Weights of a small transformer language model: 4 heads of 32, 10812 steps.
Each number is 50 + 15 x the weight over its row's rms, rounded and kept within 0 to 99. Layers, rows and columns count from 0. The size before them is the row's rms in percent of the matrix's.

# layer 3 attention output (transposed), 128x128, rms 0.3, rows 77-99, columns 64-127
090:45 39 45 43 34 33 54 43 39 53 38 65 45 79 31 34 34 39 66 37 58 50 76 62 49 62 72 62 49 47 51 53 46 49 17 43 51 66 44 45 30 53 53 51 38 57 48 45 60 59 43 61 50 62 58 69 42 45 23 18 47 68 64 41
102:49 40 54 42 76 30 43 21 41 36 44 42 65 48 49 78 46 32 57 17 38 84 61 60 48 23 43 33 51 58 33 45 62 22 26 44 51 80 42 52 55 56 55 58 81 51 38 52 59 78 70 46 77 44 64 70 36 39 34 53 59 44 68 58
086:45 71 41 49 54 73 21 89 50 22 58 57 71 66 63 49 46 25 48 52 31 48 44 60 58 37 30 32 55 76 74 69 46 49 42 73 38 61 28 51 69 55 55 49 55 59 58 69 54 49 46 32 29 45 59 42 54 72 59 27 80 74 72 56
116:16 57 71 30 52 69 27 60 30 61 52 54 53 73 65 56 59 51 42 61 69 72 38 77 35 45 19 43 47 51 55 51 67 68 46 73 74 40 64 84 48 46 70 44 38 52 27 61 43 48 69 47 16 47 35 40 45 45 23 40 38 34 66 73
113:49 55 69 83 54 44 66 40 59 49 37 23 38 33 67 60 39 58 47 67 48 72 56 40 79 55 40 44 38 23 58 80 43 62 52 25 60 53 53 42 52 56 75 56 32 54 53 58 57 18 47 36 51 47 80 51 38 43 36 44 65 45 61 68
104:75 78 42 54 48 54 35 33 74 79 36 38 45 35 50 41 23 62 52 43 54 51 57 61 53 35 45 69 44 46 48 14 49 27 50 41 42 32 34 31 49 43 35 70 50 55 32 34 44 54 48 21 19 38 34 44 49 35 45 52 51 42 64 60
094:72 79 54 62 59 42 53 54 71 41 77 45 39 48 63 33 80 59 80 53 61 72 42 34 48 68 50 62 39 58 38 26 29 59 79 41 25 45 66 33 55 25 41 69 44 64 63 58 27 70 41 22 57 55 44 56 49 34 30 55 57 66 54 46
102:45 49 53 51 58 42 39 56 40 68 59 41 68 57 46 48 62 65 75 50 62 56 41 49 73 43 47 58 66 74 48 47 30 36 29 35 36 54 52 52 63 40 30 42 49 56 36 32 56 78 80 54 64 34 60 92 52 54 41 67 53 51 39 38
099:61 40 42 53 07 55 50 38 56 17 32 47 79 69 34 58 48 50 50 49 44 53 31 53 18 63 60 47 69 53 29 54 39 34 61 44 18 61 37 50 45 83 53 43 53 55 70 73 58 57 59 67 66 57 42 44 42 51 58 34 64 46 36 31
101:68 47 23 47 74 46 35 53 50 47 74 53 25 40 31 50 51 66 33 61 64 67 68 66 48 50 54 85 20 55 51 84 61 37 24 62 61 56 28 52 72 41 33 48 58 67 54 59 51 53 32 79 42 67 66 63 19 67 64 50 43 53 60 36
106:30 47 21 38 49 54 49 69 44 52 49 37 50 58 61 39 46 79 56 72 53 63 50 75 44 45 47 61 55 58 33 44 38 49 64 56 49 58 68 38 40 20 20 54 51 47 38 64 30 52 54 40 49 47 43 59 40 75 64 62 60 59 64 88
085:33 40 48 45 53 51 29 47 53 42 52 48 75 25 62 76 46 60 52 54 42 31 19 41 38 83 68 38 59 39 53 53 61 39 53 36 51 48 24 67 39 27 66 50 36 44 37 44 52 56 41 60 48 27 48 25 67 78 45 50 32 40 67 23
092:52 62 66 40 50 19 62 41 47 21 68 56 45 33 40 40 56 61 47 60 34 42 70 33 51 59 74 53 22 34 28 57 59 54 18 28 52 47 51 30 26 48 39 50 49 34 51 80 53 68 73 54 31 61 53 50 57 65 71 55 54 56 80 43
102:52 51 38 74 27 39 45 47 77 72 24 71 55 42 49 63 58 69 59 53 36 57 19 33 49 52 87 44 65 45 42 37 45 57 35 68 28 64 64 62 69 59 57 27 39 44 62 63 54 42 71 48 52 48 41 45 68 63 36 62 55 42 32 55
099:52 69 49 65 43 48 69 50 59 36 30 58 51 38 63 39 33 49 42 52 47 41 61 60 49 61 50 70 36 72 46 70 61 61 38 52 45 29 40 21 76 33 83 57 58 52 51 53 51 52 62 41 61 36 61 49 41 57 46 36 42 28 40 40
097:64 37 71 52 67 41 53 48 64 43 46 44 43 41 35 68 50 57 44 66 52 61 35 60 55 62 28 56 46 40 44 58 52 42 48 69 68 44 49 51 65 52 55 27 53 67 45 24 50 44 45 82 61 42 62 66 57 71 48 21 43 31 48 48
086:67 44 30 31 66 23 51 62 29 33 21 59 74 36 47 71 58 45 53 10 55 41 60 51 44 78 43 53 66 45 21 75 38 46 68 68 63 30 73 43 69 29 54 46 26 40 52 33 39 42 51 68 26 65 45 49 55 38 37 30 57 31 61 32
106:34 55 28 30 47 41 83 68 51 46 63 46 36 43 44 52 39 61 50 64 34 20 72 61 69 65 67 34 66 25 45 29 42 65 36 26 50 38 78 47 66 50 47 41 35 53 28 39 57 52 55 57 79 66 67 42 75 50 17 35 45 26 84 63
093:74 69 34 41 56 22 56 56 42 07 75 37 51 51 29 43 44 31 76 57 60 35 63 39 32 29 52 45 51 42 51 95 31 55 57 62 44 70 37 67 65 67 54 62 62 27 43 62 78 51 41 37 39 53 42 46 39 39 79 23 45 45 46 34
099:47 60 55 46 79 32 48 67 58 29 60 55 62 76 53 46 46 70 59 41 55 55 51 64 30 52 22 50 47 58 44 58 61 22 25 29 65 67 81 39 29 44 68 66 61 29 50 37 57 46 63 52 73 53 27 62 61 51 63 50 53 78 58 34
102:55 70 69 57 44 38 49 60 61 43 23 78 55 50 63 39 53 41 53 26 65 40 52 59 41 31 69 52 24 56 50 39 53 56 55 27 48 36 47 35 37 56 62 45 48 49 47 42 54 66 32 63 54 77 69 99 50 54 08 71 50 26 54 51
106:46 02 34 51 82 48 47 38 53 60 28 69 39 42 55 49 64 41 37 53 55 39 27 57 49 81 50 35 26 53 53 65 28 71 69 24 60 34 59 60 59 29 31 72 36 72 49 16 56 41 43 58 65 28 65 73 40 83 54 75 66 57 34 38
102:56 55 37 62 43 57 09 65 42 64 81 70 58 78 74 64 74 80 59 51 36 54 47 84 28 57 51 42 41 56 35 45 49 47 69 59 21 45 76 59 93 40 46 41 50 46 61 69 60 68 51 45 58 61 41 38 32 52 40 46 63 56 75 57
# layer 3 attention value, 128x128, rms 0.378, rows 78-99, columns 64-127
107:57 44 47 39 67 74 61 53 48 80 32 55 46 55 53 53 65 67 81 70 49 35 55 63 52 99 38 78 31 50 54 43 29 78 48 54 49 51 40 42 62 66 48 18 37 44 73 68 92 44 39 45 39 47 29 47 60 27 68 43 60 50 45 39
094:30 61 35 74 55 68 62 52 61 33 47 28 47 53 38 67 58 43 99 39 53 38 50 44 22 47 65 52 43 69 47 40 31 48 62 34 22 46 53 64 45 65 42 21 61 50 31 26 41 62 66 55 49 39 14 46 47 48 55 17 42 39 83 44
110:53 58 75 59 38 35 35 51 40 58 53 39 43 39 80 47 30 19 64 57 32 53 48 56 38 46 81 44 65 34 38 76 34 27 62 33 18 52 33 40 43 36 55 40 57 29 35 52 62 49 32 68 82 41 42 34 37 46 63 69 21 28 31 53
109:59 54 50 53 45 16 54 57 33 22 91 60 42 75 53 22 64 42 27 39 54 51 53 41 56 59 50 51 45 65 80 29 65 33 43 51 58 51 70 31 43 48 76 76 55 21 76 57 29 56 48 53 55 40 28 22 58 38 63 66 57 46 69 59
107:46 43 69 31 75 28 61 60 65 51 47 35 57 30 45 45 48 69 53 83 64 49 47 32 51 64 54 45 79 57 62 40 60 46 33 57 55 94 41 55 64 19 66 31 46 60 67 94 48 48 31 62 56 46 58 55 64 55 60 35 64 54 35 41
097:43 59 34 56 33 37 40 46 55 71 34 68 59 53 58 59 42 55 27 61 18 28 53 41 41 38 53 50 68 48 52 36 44 22 41 49 68 48 45 63 40 80 48 58 52 63 78 51 38 46 74 83 36 37 51 62 65 68 57 38 48 57 39 33
104:47 45 39 54 31 56 53 40 63 67 36 30 37 71 50 61 27 52 59 56 36 45 80 51 30 77 50 68 45 46 62 44 47 66 53 52 55 57 45 54 47 35 38 54 35 56 86 72 62 50 61 54 44 61 55 33 30 62 68 32 31 66 49 48
097:65 81 43 46 62 75 50 57 62 51 34 41 23 26 53 47 40 54 58 62 59 34 65 41 63 18 38 50 51 17 52 38 40 16 60 52 60 39 39 41 54 41 25 55 48 57 56 39 39 37 33 63 23 44 63 42 53 63 43 72 58 32 60 31
101:75 60 51 60 30 47 29 51 54 71 36 28 44 52 61 54 40 50 34 48 81 49 47 65 53 78 31 47 51 48 10 48 80 50 42 62 40 49 61 46 75 58 43 63 74 39 45 24 28 54 89 39 52 45 43 41 52 41 36 57 54 54 61 39
106:47 63 99 41 53 54 36 56 63 41 57 29 51 57 56 63 28 54 21 47 49 53 46 68 44 50 50 60 48 56 46 44 44 42 58 64 60 75 37 33 59 31 48 26 43 49 45 53 41 72 83 81 40 47 66 49 67 54 34 51 56 48 60 25
087:51 34 58 30 42 46 60 51 30 34 28 51 59 53 57 49 39 54 49 43 39 42 52 66 80 60 66 31 61 45 61 46 05 44 91 64 30 21 28 38 48 81 36 51 63 78 40 56 33 37 40 81 77 50 48 43 39 34 49 42 62 59 64 66
101:61 27 46 76 51 44 49 45 60 50 68 20 69 83 53 70 47 42 52 41 55 52 61 60 76 42 68 43 43 47 41 48 50 25 70 55 40 38 55 54 60 50 62 52 51 60 43 50 38 56 47 12 68 28 56 40 55 54 45 36 48 40 52 58
102:52 43 52 43 45 45 35 52 56 53 33 99 28 26 34 49 44 63 38 51 95 67 51 76 40 53 51 52 54 71 70 53 60 48 69 72 44 55 35 39 39 52 73 56 70 72 57 60 27 52 41 80 40 59 59 43 48 58 62 66 68 35 59 40
105:35 26 61 50 31 53 46 45 71 57 55 53 17 56 45 41 41 28 48 43 57 36 49 70 59 69 67 61 38 49 32 56 42 41 50 49 66 55 67 50 44 29 46 29 61 41 63 78 34 56 48 28 34 45 46 36 64 49 53 69 41 50 56 51
094:49 43 26 36 31 58 41 39 05 71 58 56 64 65 26 51 35 48 55 21 24 47 51 57 30 59 53 35 51 52 15 82 62 51 69 55 63 53 19 53 45 42 44 40 62 52 64 58 83 37 41 55 26 61 40 40 59 46 45 61 61 41 34 40
090:35 58 65 49 29 59 54 52 49 53 48 60 70 40 39 52 05 21 64 31 82 93 66 45 89 36 56 44 52 45 81 61 75 39 32 46 56 59 43 51 64 65 41 69 51 56 52 56 40 46 42 43 79 65 51 70 42 50 43 47 75 63 56 36
109:52 55 51 78 47 12 57 62 49 53 66 50 71 62 18 54 31 32 33 54 33 70 52 54 58 31 65 35 47 55 57 59 43 66 59 47 14 37 66 39 44 25 35 48 71 44 58 45 37 42 31 17 33 56 65 56 68 50 23 57 56 60 57 81
102:39 42 49 44 37 99 45 22 49 46 66 45 51 49 68 60 61 60 63 44 32 56 57 34 39 60 59 48 55 09 50 32 80 64 54 55 49 32 59 64 53 54 25 55 45 42 44 62 51 55 73 46 43 42 50 20 82 54 50 57 71 51 40 22
095:13 75 29 36 60 67 54 60 43 55 42 55 67 54 52 79 51 65 35 50 25 37 28 35 46 40 54 37 47 47 41 37 47 84 39 54 82 62 60 70 27 40 50 44 53 67 40 38 46 44 81 77 39 29 34 58 58 55 36 31 63 23 49 24
099:21 47 47 67 56 64 57 61 71 55 40 57 41 26 59 14 47 44 36 63 43 58 28 49 65 77 42 52 49 40 55 63 62 63 61 33 47 38 28 69 59 49 23 57 43 79 68 39 52 85 68 66 32 31 27 10 52 75 45 15 57 68 17 65
099:61 41 68 37 63 63 59 53 47 60 62 49 49 49 58 62 61 38 46 35 50 59 64 29 67 56 49 56 38 41 76 30 53 56 51 65 37 51 77 45 49 50 59 31 13 60 61 41 66 42 57 41 85 38 65 38 44 77 62 49 40 26 61 47
097:52 58 66 55 40 59 29 61 50 26 51 85 44 58 52 41 46 64 57 42 74 89 56 51 39 49 34 29 53 83 62 44 61 50 57 30 69 49 22 63 33 11 34 34 50 45 43 61 38 52 30 50 66 54 51 53 61 51 57 56 45 58 51 32
# layer 3 attention query, 128x128, rms 0.376, rows 96-127, columns 64-127
099:37 43 48 53 34 66 46 54 49 66 19 55 71 71 38 60 66 52 42 66 64 40 34 62 71 48 74 58 40 30 48 29 67 39 48 59 80 41 44 59 56 60 46 08 56 52 54 90 49 48 71 53 64 29 55 31 52 37 58 38 49 26 56 58
118:31 21 54 62 88 50 35 45 75 64 19 67 58 42 42 31 56 56 51 66 51 49 69 63 33 38 63 54 70 45 48 29 47 30 17 97 32 23 50 64 52 50 68 42 55 40 52 45 48 57 60 73 56 66 55 64 79 59 43 41 50 49 40 50
100:69 61 48 38 37 44 70 66 43 50 73 53 56 61 56 46 49 54 71 39 31 70 55 48 55 36 39 37 50 69 43 50 43 65 71 32 49 73 43 44 53 62 26 99 81 48 39 29 42 52 33 49 47 35 44 57 60 51 48 84 54 74 41 52
090:51 60 32 67 28 47 45 22 38 58 70 45 47 64 44 57 33 51 48 45 68 55 60 60 41 57 46 47 53 59 54 38 44 27 58 49 50 69 26 30 44 42 28 39 26 46 28 52 57 51 53 45 42 48 48 45 37 54 80 65 63 39 60 38
096:45 37 32 62 70 49 82 36 44 64 49 45 63 63 23 51 24 41 64 84 75 60 53 23 34 42 27 83 34 64 59 50 35 57 33 68 50 35 68 49 50 32 61 45 52 51 53 64 44 60 35 69 42 47 57 54 53 52 51 52 44 53 52 60
084:73 58 46 64 17 41 48 58 60 65 55 56 46 23 05 57 80 70 46 44 57 50 50 39 46 55 46 60 49 77 48 81 49 53 33 41 51 44 48 32 61 27 24 43 39 38 86 26 69 68 39 47 50 46 19 85 36 54 36 79 70 78 32 60
085:35 64 65 37 32 53 59 61 48 38 40 50 61 45 42 78 55 45 46 55 55 40 35 66 25 48 64 32 64 56 27 28 44 43 68 65 57 54 33 53 82 59 38 77 38 54 32 28 33 50 65 44 76 71 63 50 30 56 57 83 46 67 56 74
100:73 31 58 43 47 35 40 67 32 43 16 56 52 59 45 43 48 18 99 48 60 48 41 38 59 58 48 44 22 38 18 32 49 52 57 68 65 46 47 61 30 46 46 63 27 64 40 66 51 45 69 36 55 44 47 34 43 61 40 72 65 57 49 40
084:68 49 63 42 54 63 73 35 56 43 43 50 38 36 39 44 59 35 65 61 50 45 51 70 69 53 28 41 52 81 49 47 29 37 44 43 24 62 40 49 54 15 56 56 47 63 58 49 53 69 28 73 55 73 43 33 55 45 26 64 60 40 48 58
107:86 58 37 55 35 38 37 62 62 60 56 60 30 57 74 78 62 54 43 36 35 52 58 32 59 30 50 44 39 42 42 60 68 68 59 57 50 64 70 65 64 50 39 61 51 32 61 60 23 73 32 64 05 34 78 79 61 50 53 63 58 50 61 78
116:41 45 64 13 21 27 38 72 65 28 68 24 67 53 48 66 63 45 49 72 62 51 47 33 39 48 69 50 62 53 39 67 36 31 27 41 56 40 52 35 88 15 38 48 49 74 44 68 42 40 56 37 68 53 77 45 41 43 59 45 53 45 45 34
111:37 38 44 34 65 45 44 56 62 48 55 44 55 75 39 79 55 48 45 34 52 41 31 64 59 55 51 28 59 34 64 54 40 62 48 47 39 35 36 45 66 32 72 45 44 47 65 54 57 52 68 73 20 72 64 16 33 56 38 33 50 39 68 61
098:46 49 54 56 50 28 36 36 38 60 64 31 39 75 60 43 48 70 36 79 64 62 39 44 27 50 61 65 53 42 57 61 40 62 70 50 66 43 47 48 52 49 41 70 20 61 40 65 50 52 50 60 40 64 47 52 59 52 48 37 58 47 72 63
104:17 30 36 73 61 49 43 32 38 39 31 67 09 50 59 33 55 18 56 54 34 58 36 28 52 67 32 49 46 64 60 17 35 29 30 27 58 62 60 88 61 61 49 31 50 66 39 25 51 41 41 47 40 60 54 30 55 50 61 59 77 48 55 63
114:52 31 39 49 66 46 50 60 46 69 60 53 81 56 37 83 55 53 51 55 62 38 33 69 48 25 82 55 51 43 63 48 35 66 42 31 50 74 49 48 67 69 56 64 49 57 69 50 67 39 79 54 44 37 78 45 35 41 52 49 47 35 25 43
115:65 41 55 36 64 40 64 52 40 56 37 76 29 32 31 74 66 31 56 47 57 78 59 39 49 65 32 29 66 48 52 23 52 80 85 39 36 89 33 58 46 51 40 34 75 63 36 58 63 39 47 67 55 56 48 70 51 44 11 54 54 47 48 39
114:29 35 27 60 44 40 40 28 46 39 77 74 48 39 76 43 63 50 41 60 62 64 30 74 55 51 67 35 52 41 42 44 31 44 43 58 29 37 51 78 47 43 42 36 49 55 34 58 17 64 55 11 41 56 33 72 44 42 71 32 44 69 68 39
113:55 38 63 70 54 32 77 72 76 64 42 69 35 34 59 63 51 38 82 66 52 59 50 49 63 22 17 44 27 72 48 48 30 50 69 46 25 02 42 26 53 23 63 28 42 44 51 43 37 28 52 54 22 58 44 66 29 27 44 72 17 91 47 56
112:62 44 73 52 42 28 59 54 63 61 35 67 45 67 28 30 54 59 49 68 46 52 51 41 54 67 63 60 64 66 45 75 78 17 37 54 69 70 43 81 58 55 52 74 63 40 58 86 49 40 25 26 62 56 65 25 52 44 50 39 30 48 47 57
108:44 39 48 52 69 61 31 69 63 52 65 79 39 59 41 58 52 51 50 49 56 54 65 40 29 57 27 46 55 53 59 47 61 21 38 61 52 50 45 32 43 44 56 44 69 36 69 63 56 63 51 63 47 40 37 48 57 35 51 54 27 34 57 40
108:25 66 65 32 53 57 26 37 55 50 26 70 60 45 71 48 67 42 71 75 52 62 65 55 80 57 39 56 61 24 50 35 48 42 45 29 56 68 76 75 45 25 66 76 40 47 48 50 53 32 46 47 57 34 42 33 57 43 42 83 47 45 50 69
109:55 52 42 43 26 39 47 56 82 68 67 77 29 72 64 62 47 48 45 47 65 25 84 12 61 55 44 78 66 46 29 51 24 48 62 49 54 67 46 34 40 53 78 25 57 64 39 40 57 75 48 61 46 70 36 55 23 51 47 42 31 35 62 67
110:51 50 31 37 53 42 36 72 54 53 14 31 36 32 79 48 58 58 52 44 24 31 60 37 39 33 61 49 61 33 68 66 69 55 27 59 72 56 45 44 44 29 46 55 83 40 24 31 73 53 59 34 49 53 63 62 43 54 66 54 73 63 33 75
110:44 58 69 37 33 21 53 53 27 66 06 38 62 63 34 57 36 40 52 28 57 50 37 41 61 45 42 52 47 48 79 33 53 89 55 68 44 62 52 62 38 56 71 31 08 53 30 35 38 43 44 52 43 55 49 74 73 45 30 38 24 53 50 47
105:68 48 55 35 42 54 46 60 33 49 60 26 66 58 46 42 51 62 49 99 80 50 55 61 59 65 43 28 59 60 34 29 58 34 44 36 55 43 57 56 24 61 37 55 57 70 24 53 50 58 46 55 41 37 56 46 41 55 46 66 65 56 71 69
111:50 47 62 51 44 43 61 72 52 69 55 30 44 48 59 45 64 36 64 38 61 77 41 74 46 66 46 52 45 38 47 43 33 21 50 74 39 43 68 34 79 48 82 39 28 53 29 54 28 50 51 50 50 37 59 38 55 47 25 50 34 22 54 23
109:52 48 11 40 66 70 29 37 64 53 50 50 28 51 35 64 32 53 49 52 67 37 57 76 52 45 44 49 40 47 12 59 59 18 32 43 54 36 30 52 35 27 17 76 49 26 32 67 69 50 47 66 47 74 56 44 55 58 57 34 37 55 36 45
112:34 79 60 57 41 07 35 39 65 47 22 30 40 61 35 50 70 65 43 67 49 20 53 24 46 54 57 39 74 48 18 63 62 49 42 49 47 47 37 54 58 43 42 75 55 55 48 47 46 57 31 71 52 45 44 28 64 34 80 63 64 37 49 29
113:52 51 70 22 34 56 73 53 69 33 67 52 79 49 46 52 63 59 34 43 53 61 75 58 37 56 26 31 47 39 73 58 45 39 22 35 49 56 68 31 58 51 53 36 40 51 49 71 52 62 71 43 39 48 50 94 52 42 61 41 61 77 53 57
105:52 38 62 51 44 62 41 74 34 67 47 45 37 21 68 39 29 65 50 68 62 40 44 63 52 41 41 48 39 43 74 45 57 56 71 38 15 83 43 61 63 25 41 71 39 30 68 63 50 45 48 49 60 49 65 51 29 47 17 29 45 79 60 47
110:76 51 77 37 50 61 60 19 42 58 61 33 62 72 19 33 41 38 67 51 70 52 40 42 51 35 39 50 65 38 65 52 42 40 57 49 61 56 50 60 52 36 36 59 55 36 46 42 36 78 33 14 41 47 79 79 55 62 52 57 36 33 64 46
119:46 53 25 40 21 35 55 64 40 53 47 48 42 50 27 49 56 44 70 56 42 65 68 76 79 59 31 65 64 50 46 70 76 56 21 69 56 48 55 70 65 36 49 44 54 56 55 34 50 55 41 55 31 78 58 70 24 54 67 49 55 59 54 51
# layer 3 attention key, 128x128, rms 0.372, rows 96-127, columns 64-127
108:75 33 56 49 32 49 74 60 35 78 69 61 55 27 49 58 33 52 57 37 27 51 23 39 28 33 44 50 75 99 47 60 53 66 46 63 52 76 59 45 50 20 23 55 52 16 65 35 55 49 19 67 37 47 41 69 41 46 65 75 26 78 53 53
094:53 61 47 38 62 61 59 37 33 58 39 38 49 41 28 61 43 51 42 50 56 25 54 51 34 76 57 51 30 44 25 52 66 49 60 44 34 81 50 37 29 41 37 43 51 66 64 38 28 68 34 21 79 33 43 42 36 48 33 67 78 48 63 51
102:36 53 32 73 21 80 51 67 56 50 49 83 77 31 51 57 59 55 38 17 74 51 35 49 76 36 43 33 47 47 39 38 76 35 72 94 41 30 44 56 39 50 36 41 38 26 52 68 56 42 62 45 38 49 58 17 76 38 74 56 56 26 32 41
096:63 57 45 44 39 36 60 63 62 52 58 80 34 59 57 52 31 30 53 58 54 50 55 61 62 15 41 37 37 41 63 58 53 46 63 42 30 63 42 32 85 54 37 51 55 12 56 55 57 54 34 69 44 68 52 49 39 60 28 33 24 41 34 59
106:46 56 48 67 79 66 63 80 77 66 50 53 48 29 30 34 62 72 50 41 56 37 28 35 49 60 34 55 42 26 39 61 50 55 35 40 47 54 45 25 58 70 23 56 51 84 54 48 54 46 60 39 49 50 36 47 56 18 29 25 41 44 67 48
094:44 53 35 36 58 31 54 53 40 59 59 41 56 47 71 16 54 46 45 71 43 61 63 69 52 56 44 23 54 43 44 65 53 55 64 58 47 55 20 68 60 26 59 68 41 63 24 40 60 39 47 80 14 55 58 30 42 28 58 52 47 60 33 33
105:53 39 37 46 69 77 56 23 47 56 39 64 54 34 45 55 30 51 72 64 89 53 33 66 67 33 56 73 45 34 35 47 75 44 58 52 34 36 66 45 61 50 68 32 48 32 39 42 44 48 47 49 64 61 34 55 42 74 31 69 28 61 56 63
110:24 72 51 70 27 50 42 43 26 25 44 61 58 54 27 60 57 45 41 55 46 36 41 46 27 79 73 56 47 64 37 40 37 68 58 38 35 65 27 47 43 34 55 54 40 08 46 57 37 38 55 50 54 51 52 57 51 37 65 75 53 59 52 46
105:61 49 51 59 43 63 38 65 55 87 55 62 25 50 25 55 68 38 65 50 36 38 54 69 56 21 77 54 46 39 55 47 27 53 67 51 63 39 38 50 60 34 25 54 52 46 82 80 54 43 37 22 76 49 35 42 72 49 35 45 30 24 36 78
104:34 51 49 39 54 40 34 56 52 51 55 42 40 21 45 55 27 52 51 13 38 72 55 12 60 55 68 81 82 27 74 54 69 48 44 57 56 62 39 41 65 74 19 54 27 73 46 32 48 59 30 54 54 63 34 54 58 41 51 43 26 21 49 53
109:57 44 53 34 47 14 56 45 65 23 71 40 46 51 49 29 65 47 51 51 79 65 57 56 39 43 32 46 33 56 62 57 49 52 61 62 52 33 60 47 58 77 49 10 23 35 74 66 47 56 66 24 52 59 39 60 56 42 35 53 42 81 85 30
114:58 53 51 49 82 42 53 25 42 65 46 50 34 44 45 33 55 48 81 48 30 58 48 52 50 33 67 65 80 56 45 59 49 55 51 41 57 70 51 41 66 30 72 44 60 49 55 59 54 49 59 45 49 64 60 81 58 67 42 64 39 40 38 52
109:50 30 57 74 58 33 26 25 51 44 50 52 47 39 43 64 23 37 51 38 63 37 59 27 50 83 39 60 59 26 78 46 41 36 36 24 44 54 44 42 65 59 49 51 48 39 56 49 84 54 50 44 74 49 56 63 35 44 65 28 50 53 42 42
104:43 38 45 45 37 32 96 30 43 49 52 67 40 44 43 51 36 49 70 41 43 33 47 66 57 53 73 42 60 66 61 43 59 73 69 85 46 17 59 31 75 42 43 54 48 24 66 60 55 84 36 66 54 70 36 33 50 62 54 51 37 61 40 54
106:46 72 36 66 72 45 69 41 29 44 58 43 41 43 57 45 56 53 52 35 45 65 43 42 37 46 54 27 23 38 37 70 61 55 41 75 82 53 67 45 64 61 33 43 31 43 57 38 42 40 52 38 53 29 58 52 50 40 58 64 53 49 53 49
115:72 76 56 84 44 85 47 51 56 56 68 43 38 40 25 69 44 24 45 31 55 46 64 47 64 40 73 53 63 34 40 33 35 59 63 63 64 61 63 36 57 61 44 61 28 46 34 80 72 23 45 67 47 45 63 52 44 55 42 22 43 25 24 28
110:61 31 61 30 83 72 43 64 52 58 41 53 46 46 59 41 58 35 43 55 70 45 53 36 49 64 46 34 71 31 48 65 40 29 48 38 75 59 56 35 62 27 43 34 33 65 90 40 36 63 56 50 48 43 34 49 28 70 76 66 55 36 40 32
115:46 49 71 60 82 61 52 33 37 29 51 36 65 73 29 33 63 47 57 52 69 57 78 53 58 70 33 59 26 25 71 57 46 68 56 37 49 52 70 29 75 34 73 60 68 74 57 56 73 35 54 29 38 53 59 41 35 48 65 67 71 43 40 51
114:45 47 37 31 71 46 55 48 47 20 33 52 48 59 74 57 43 50 59 28 50 31 23 60 70 50 50 43 38 86 59 35 24 37 61 74 29 54 59 24 44 45 20 44 16 36 35 59 60 36 65 31 45 49 15 48 56 69 43 47 89 37 46 60
106:43 51 30 71 52 58 53 54 70 44 30 54 61 64 24 26 54 38 41 48 28 45 64 39 66 35 39 27 59 66 69 30 32 71 49 29 60 24 48 47 56 44 44 41 48 63 47 64 65 29 56 33 47 40 37 43 56 56 64 34 59 41 51 49
101:49 56 62 72 48 54 68 50 55 53 72 48 32 12 49 54 43 71 30 60 67 42 41 69 81 39 58 33 65 74 39 35 52 38 65 59 56 46 21 37 48 57 26 22 62 35 58 46 63 41 62 40 66 61 52 21 51 47 81 58 30 69 62 63
107:52 17 67 62 49 43 28 60 73 52 50 51 40 32 37 64 10 66 63 53 64 49 57 76 46 70 44 32 48 56 47 63 57 71 33 48 51 69 48 21 43 49 46 50 53 85 56 54 27 46 70 73 63 36 54 34 29 53 58 61 57 53 50 32
105:17 45 86 26 39 32 67 41 52 35 39 68 37 66 24 78 39 55 29 35 19 42 55 45 44 38 41 59 22 41 33 43 23 66 47 28 53 36 66 39 46 42 33 33 42 54 48 33 47 63 50 43 51 41 76 51 39 54 32 66 52 32 33 58
108:54 37 55 50 45 61 58 40 70 33 73 28 36 41 66 60 66 34 55 53 58 50 37 25 54 25 71 64 40 29 08 55 59 41 27 35 50 52 39 44 40 43 57 65 44 67 70 33 48 24 59 64 64 50 68 41 50 49 41 70 84 21 55 54
103:45 60 81 46 34 59 38 69 53 53 81 52 41 65 71 82 62 42 47 38 55 45 26 55 25 59 28 58 48 77 72 33 36 48 37 48 50 60 64 53 78 62 72 69 43 62 59 27 73 50 48 39 65 57 49 55 47 36 42 56 29 52 42 42
105:42 34 74 78 47 60 57 48 49 42 41 49 65 36 61 48 69 51 66 53 41 54 60 37 63 24 48 57 50 76 49 59 64 59 29 35 46 50 38 24 58 56 37 68 66 52 94 79 52 22 43 18 45 59 39 72 33 75 17 42 57 62 38 52
103:47 49 30 47 72 71 37 79 36 46 74 50 46 79 50 42 31 56 52 53 39 48 29 35 47 57 44 23 63 15 55 44 51 75 50 30 60 66 50 59 44 79 54 33 52 52 45 47 45 35 32 66 83 45 14 33 53 55 34 47 61 75 66 70
107:38 68 39 58 62 40 53 38 56 58 46 63 37 64 33 14 45 32 49 67 68 57 52 87 33 50 26 64 37 38 55 76 51 28 36 61 58 46 59 48 57 41 26 18 68 43 45 50 80 46 53 52 52 48 54 77 33 60 26 41 59 51 41 63
108:26 45 45 50 28 44 54 41 49 63 80 43 49 49 34 29 48 61 65 64 44 56 43 27 52 50 30 58 79 36 58 37 40 42 48 50 52 65 49 36 77 62 52 48 57 40 55 67 21 20 44 30 35 45 43 65 43 63 47 54 23 26 61 39
106:50 09 41 34 51 62 32 53 33 51 45 71 70 26 41 64 51 43 65 47 62 54 64 64 51 61 61 35 37 53 67 43 65 53 49 34 48 49 44 35 39 25 62 66 72 48 58 49 41 60 63 43 06 84 64 27 66 56 50 73 67 35 56 57
114:30 37 59 60 57 54 43 45 55 35 56 35 55 32 74 49 36 69 44 32 64 31 43 71 21 42 65 50 45 48 49 36 44 91 57 40 74 44 43 61 45 32 48 31 56 54 74 39 51 41 49 59 70 45 45 67 37 58 59 17 59 12 62 45
112:43 52 66 44 56 43 38 32 69 37 89 46 28 51 52 44 44 80 72 44 35 34 60 36 53 20 42 37 67 22 70 64 43 30 54 42 41 58 71 42 60 78 58 48 55 66 40 28 60 65 63 56 31 59 47 63 53 63 44 64 75 47 49 30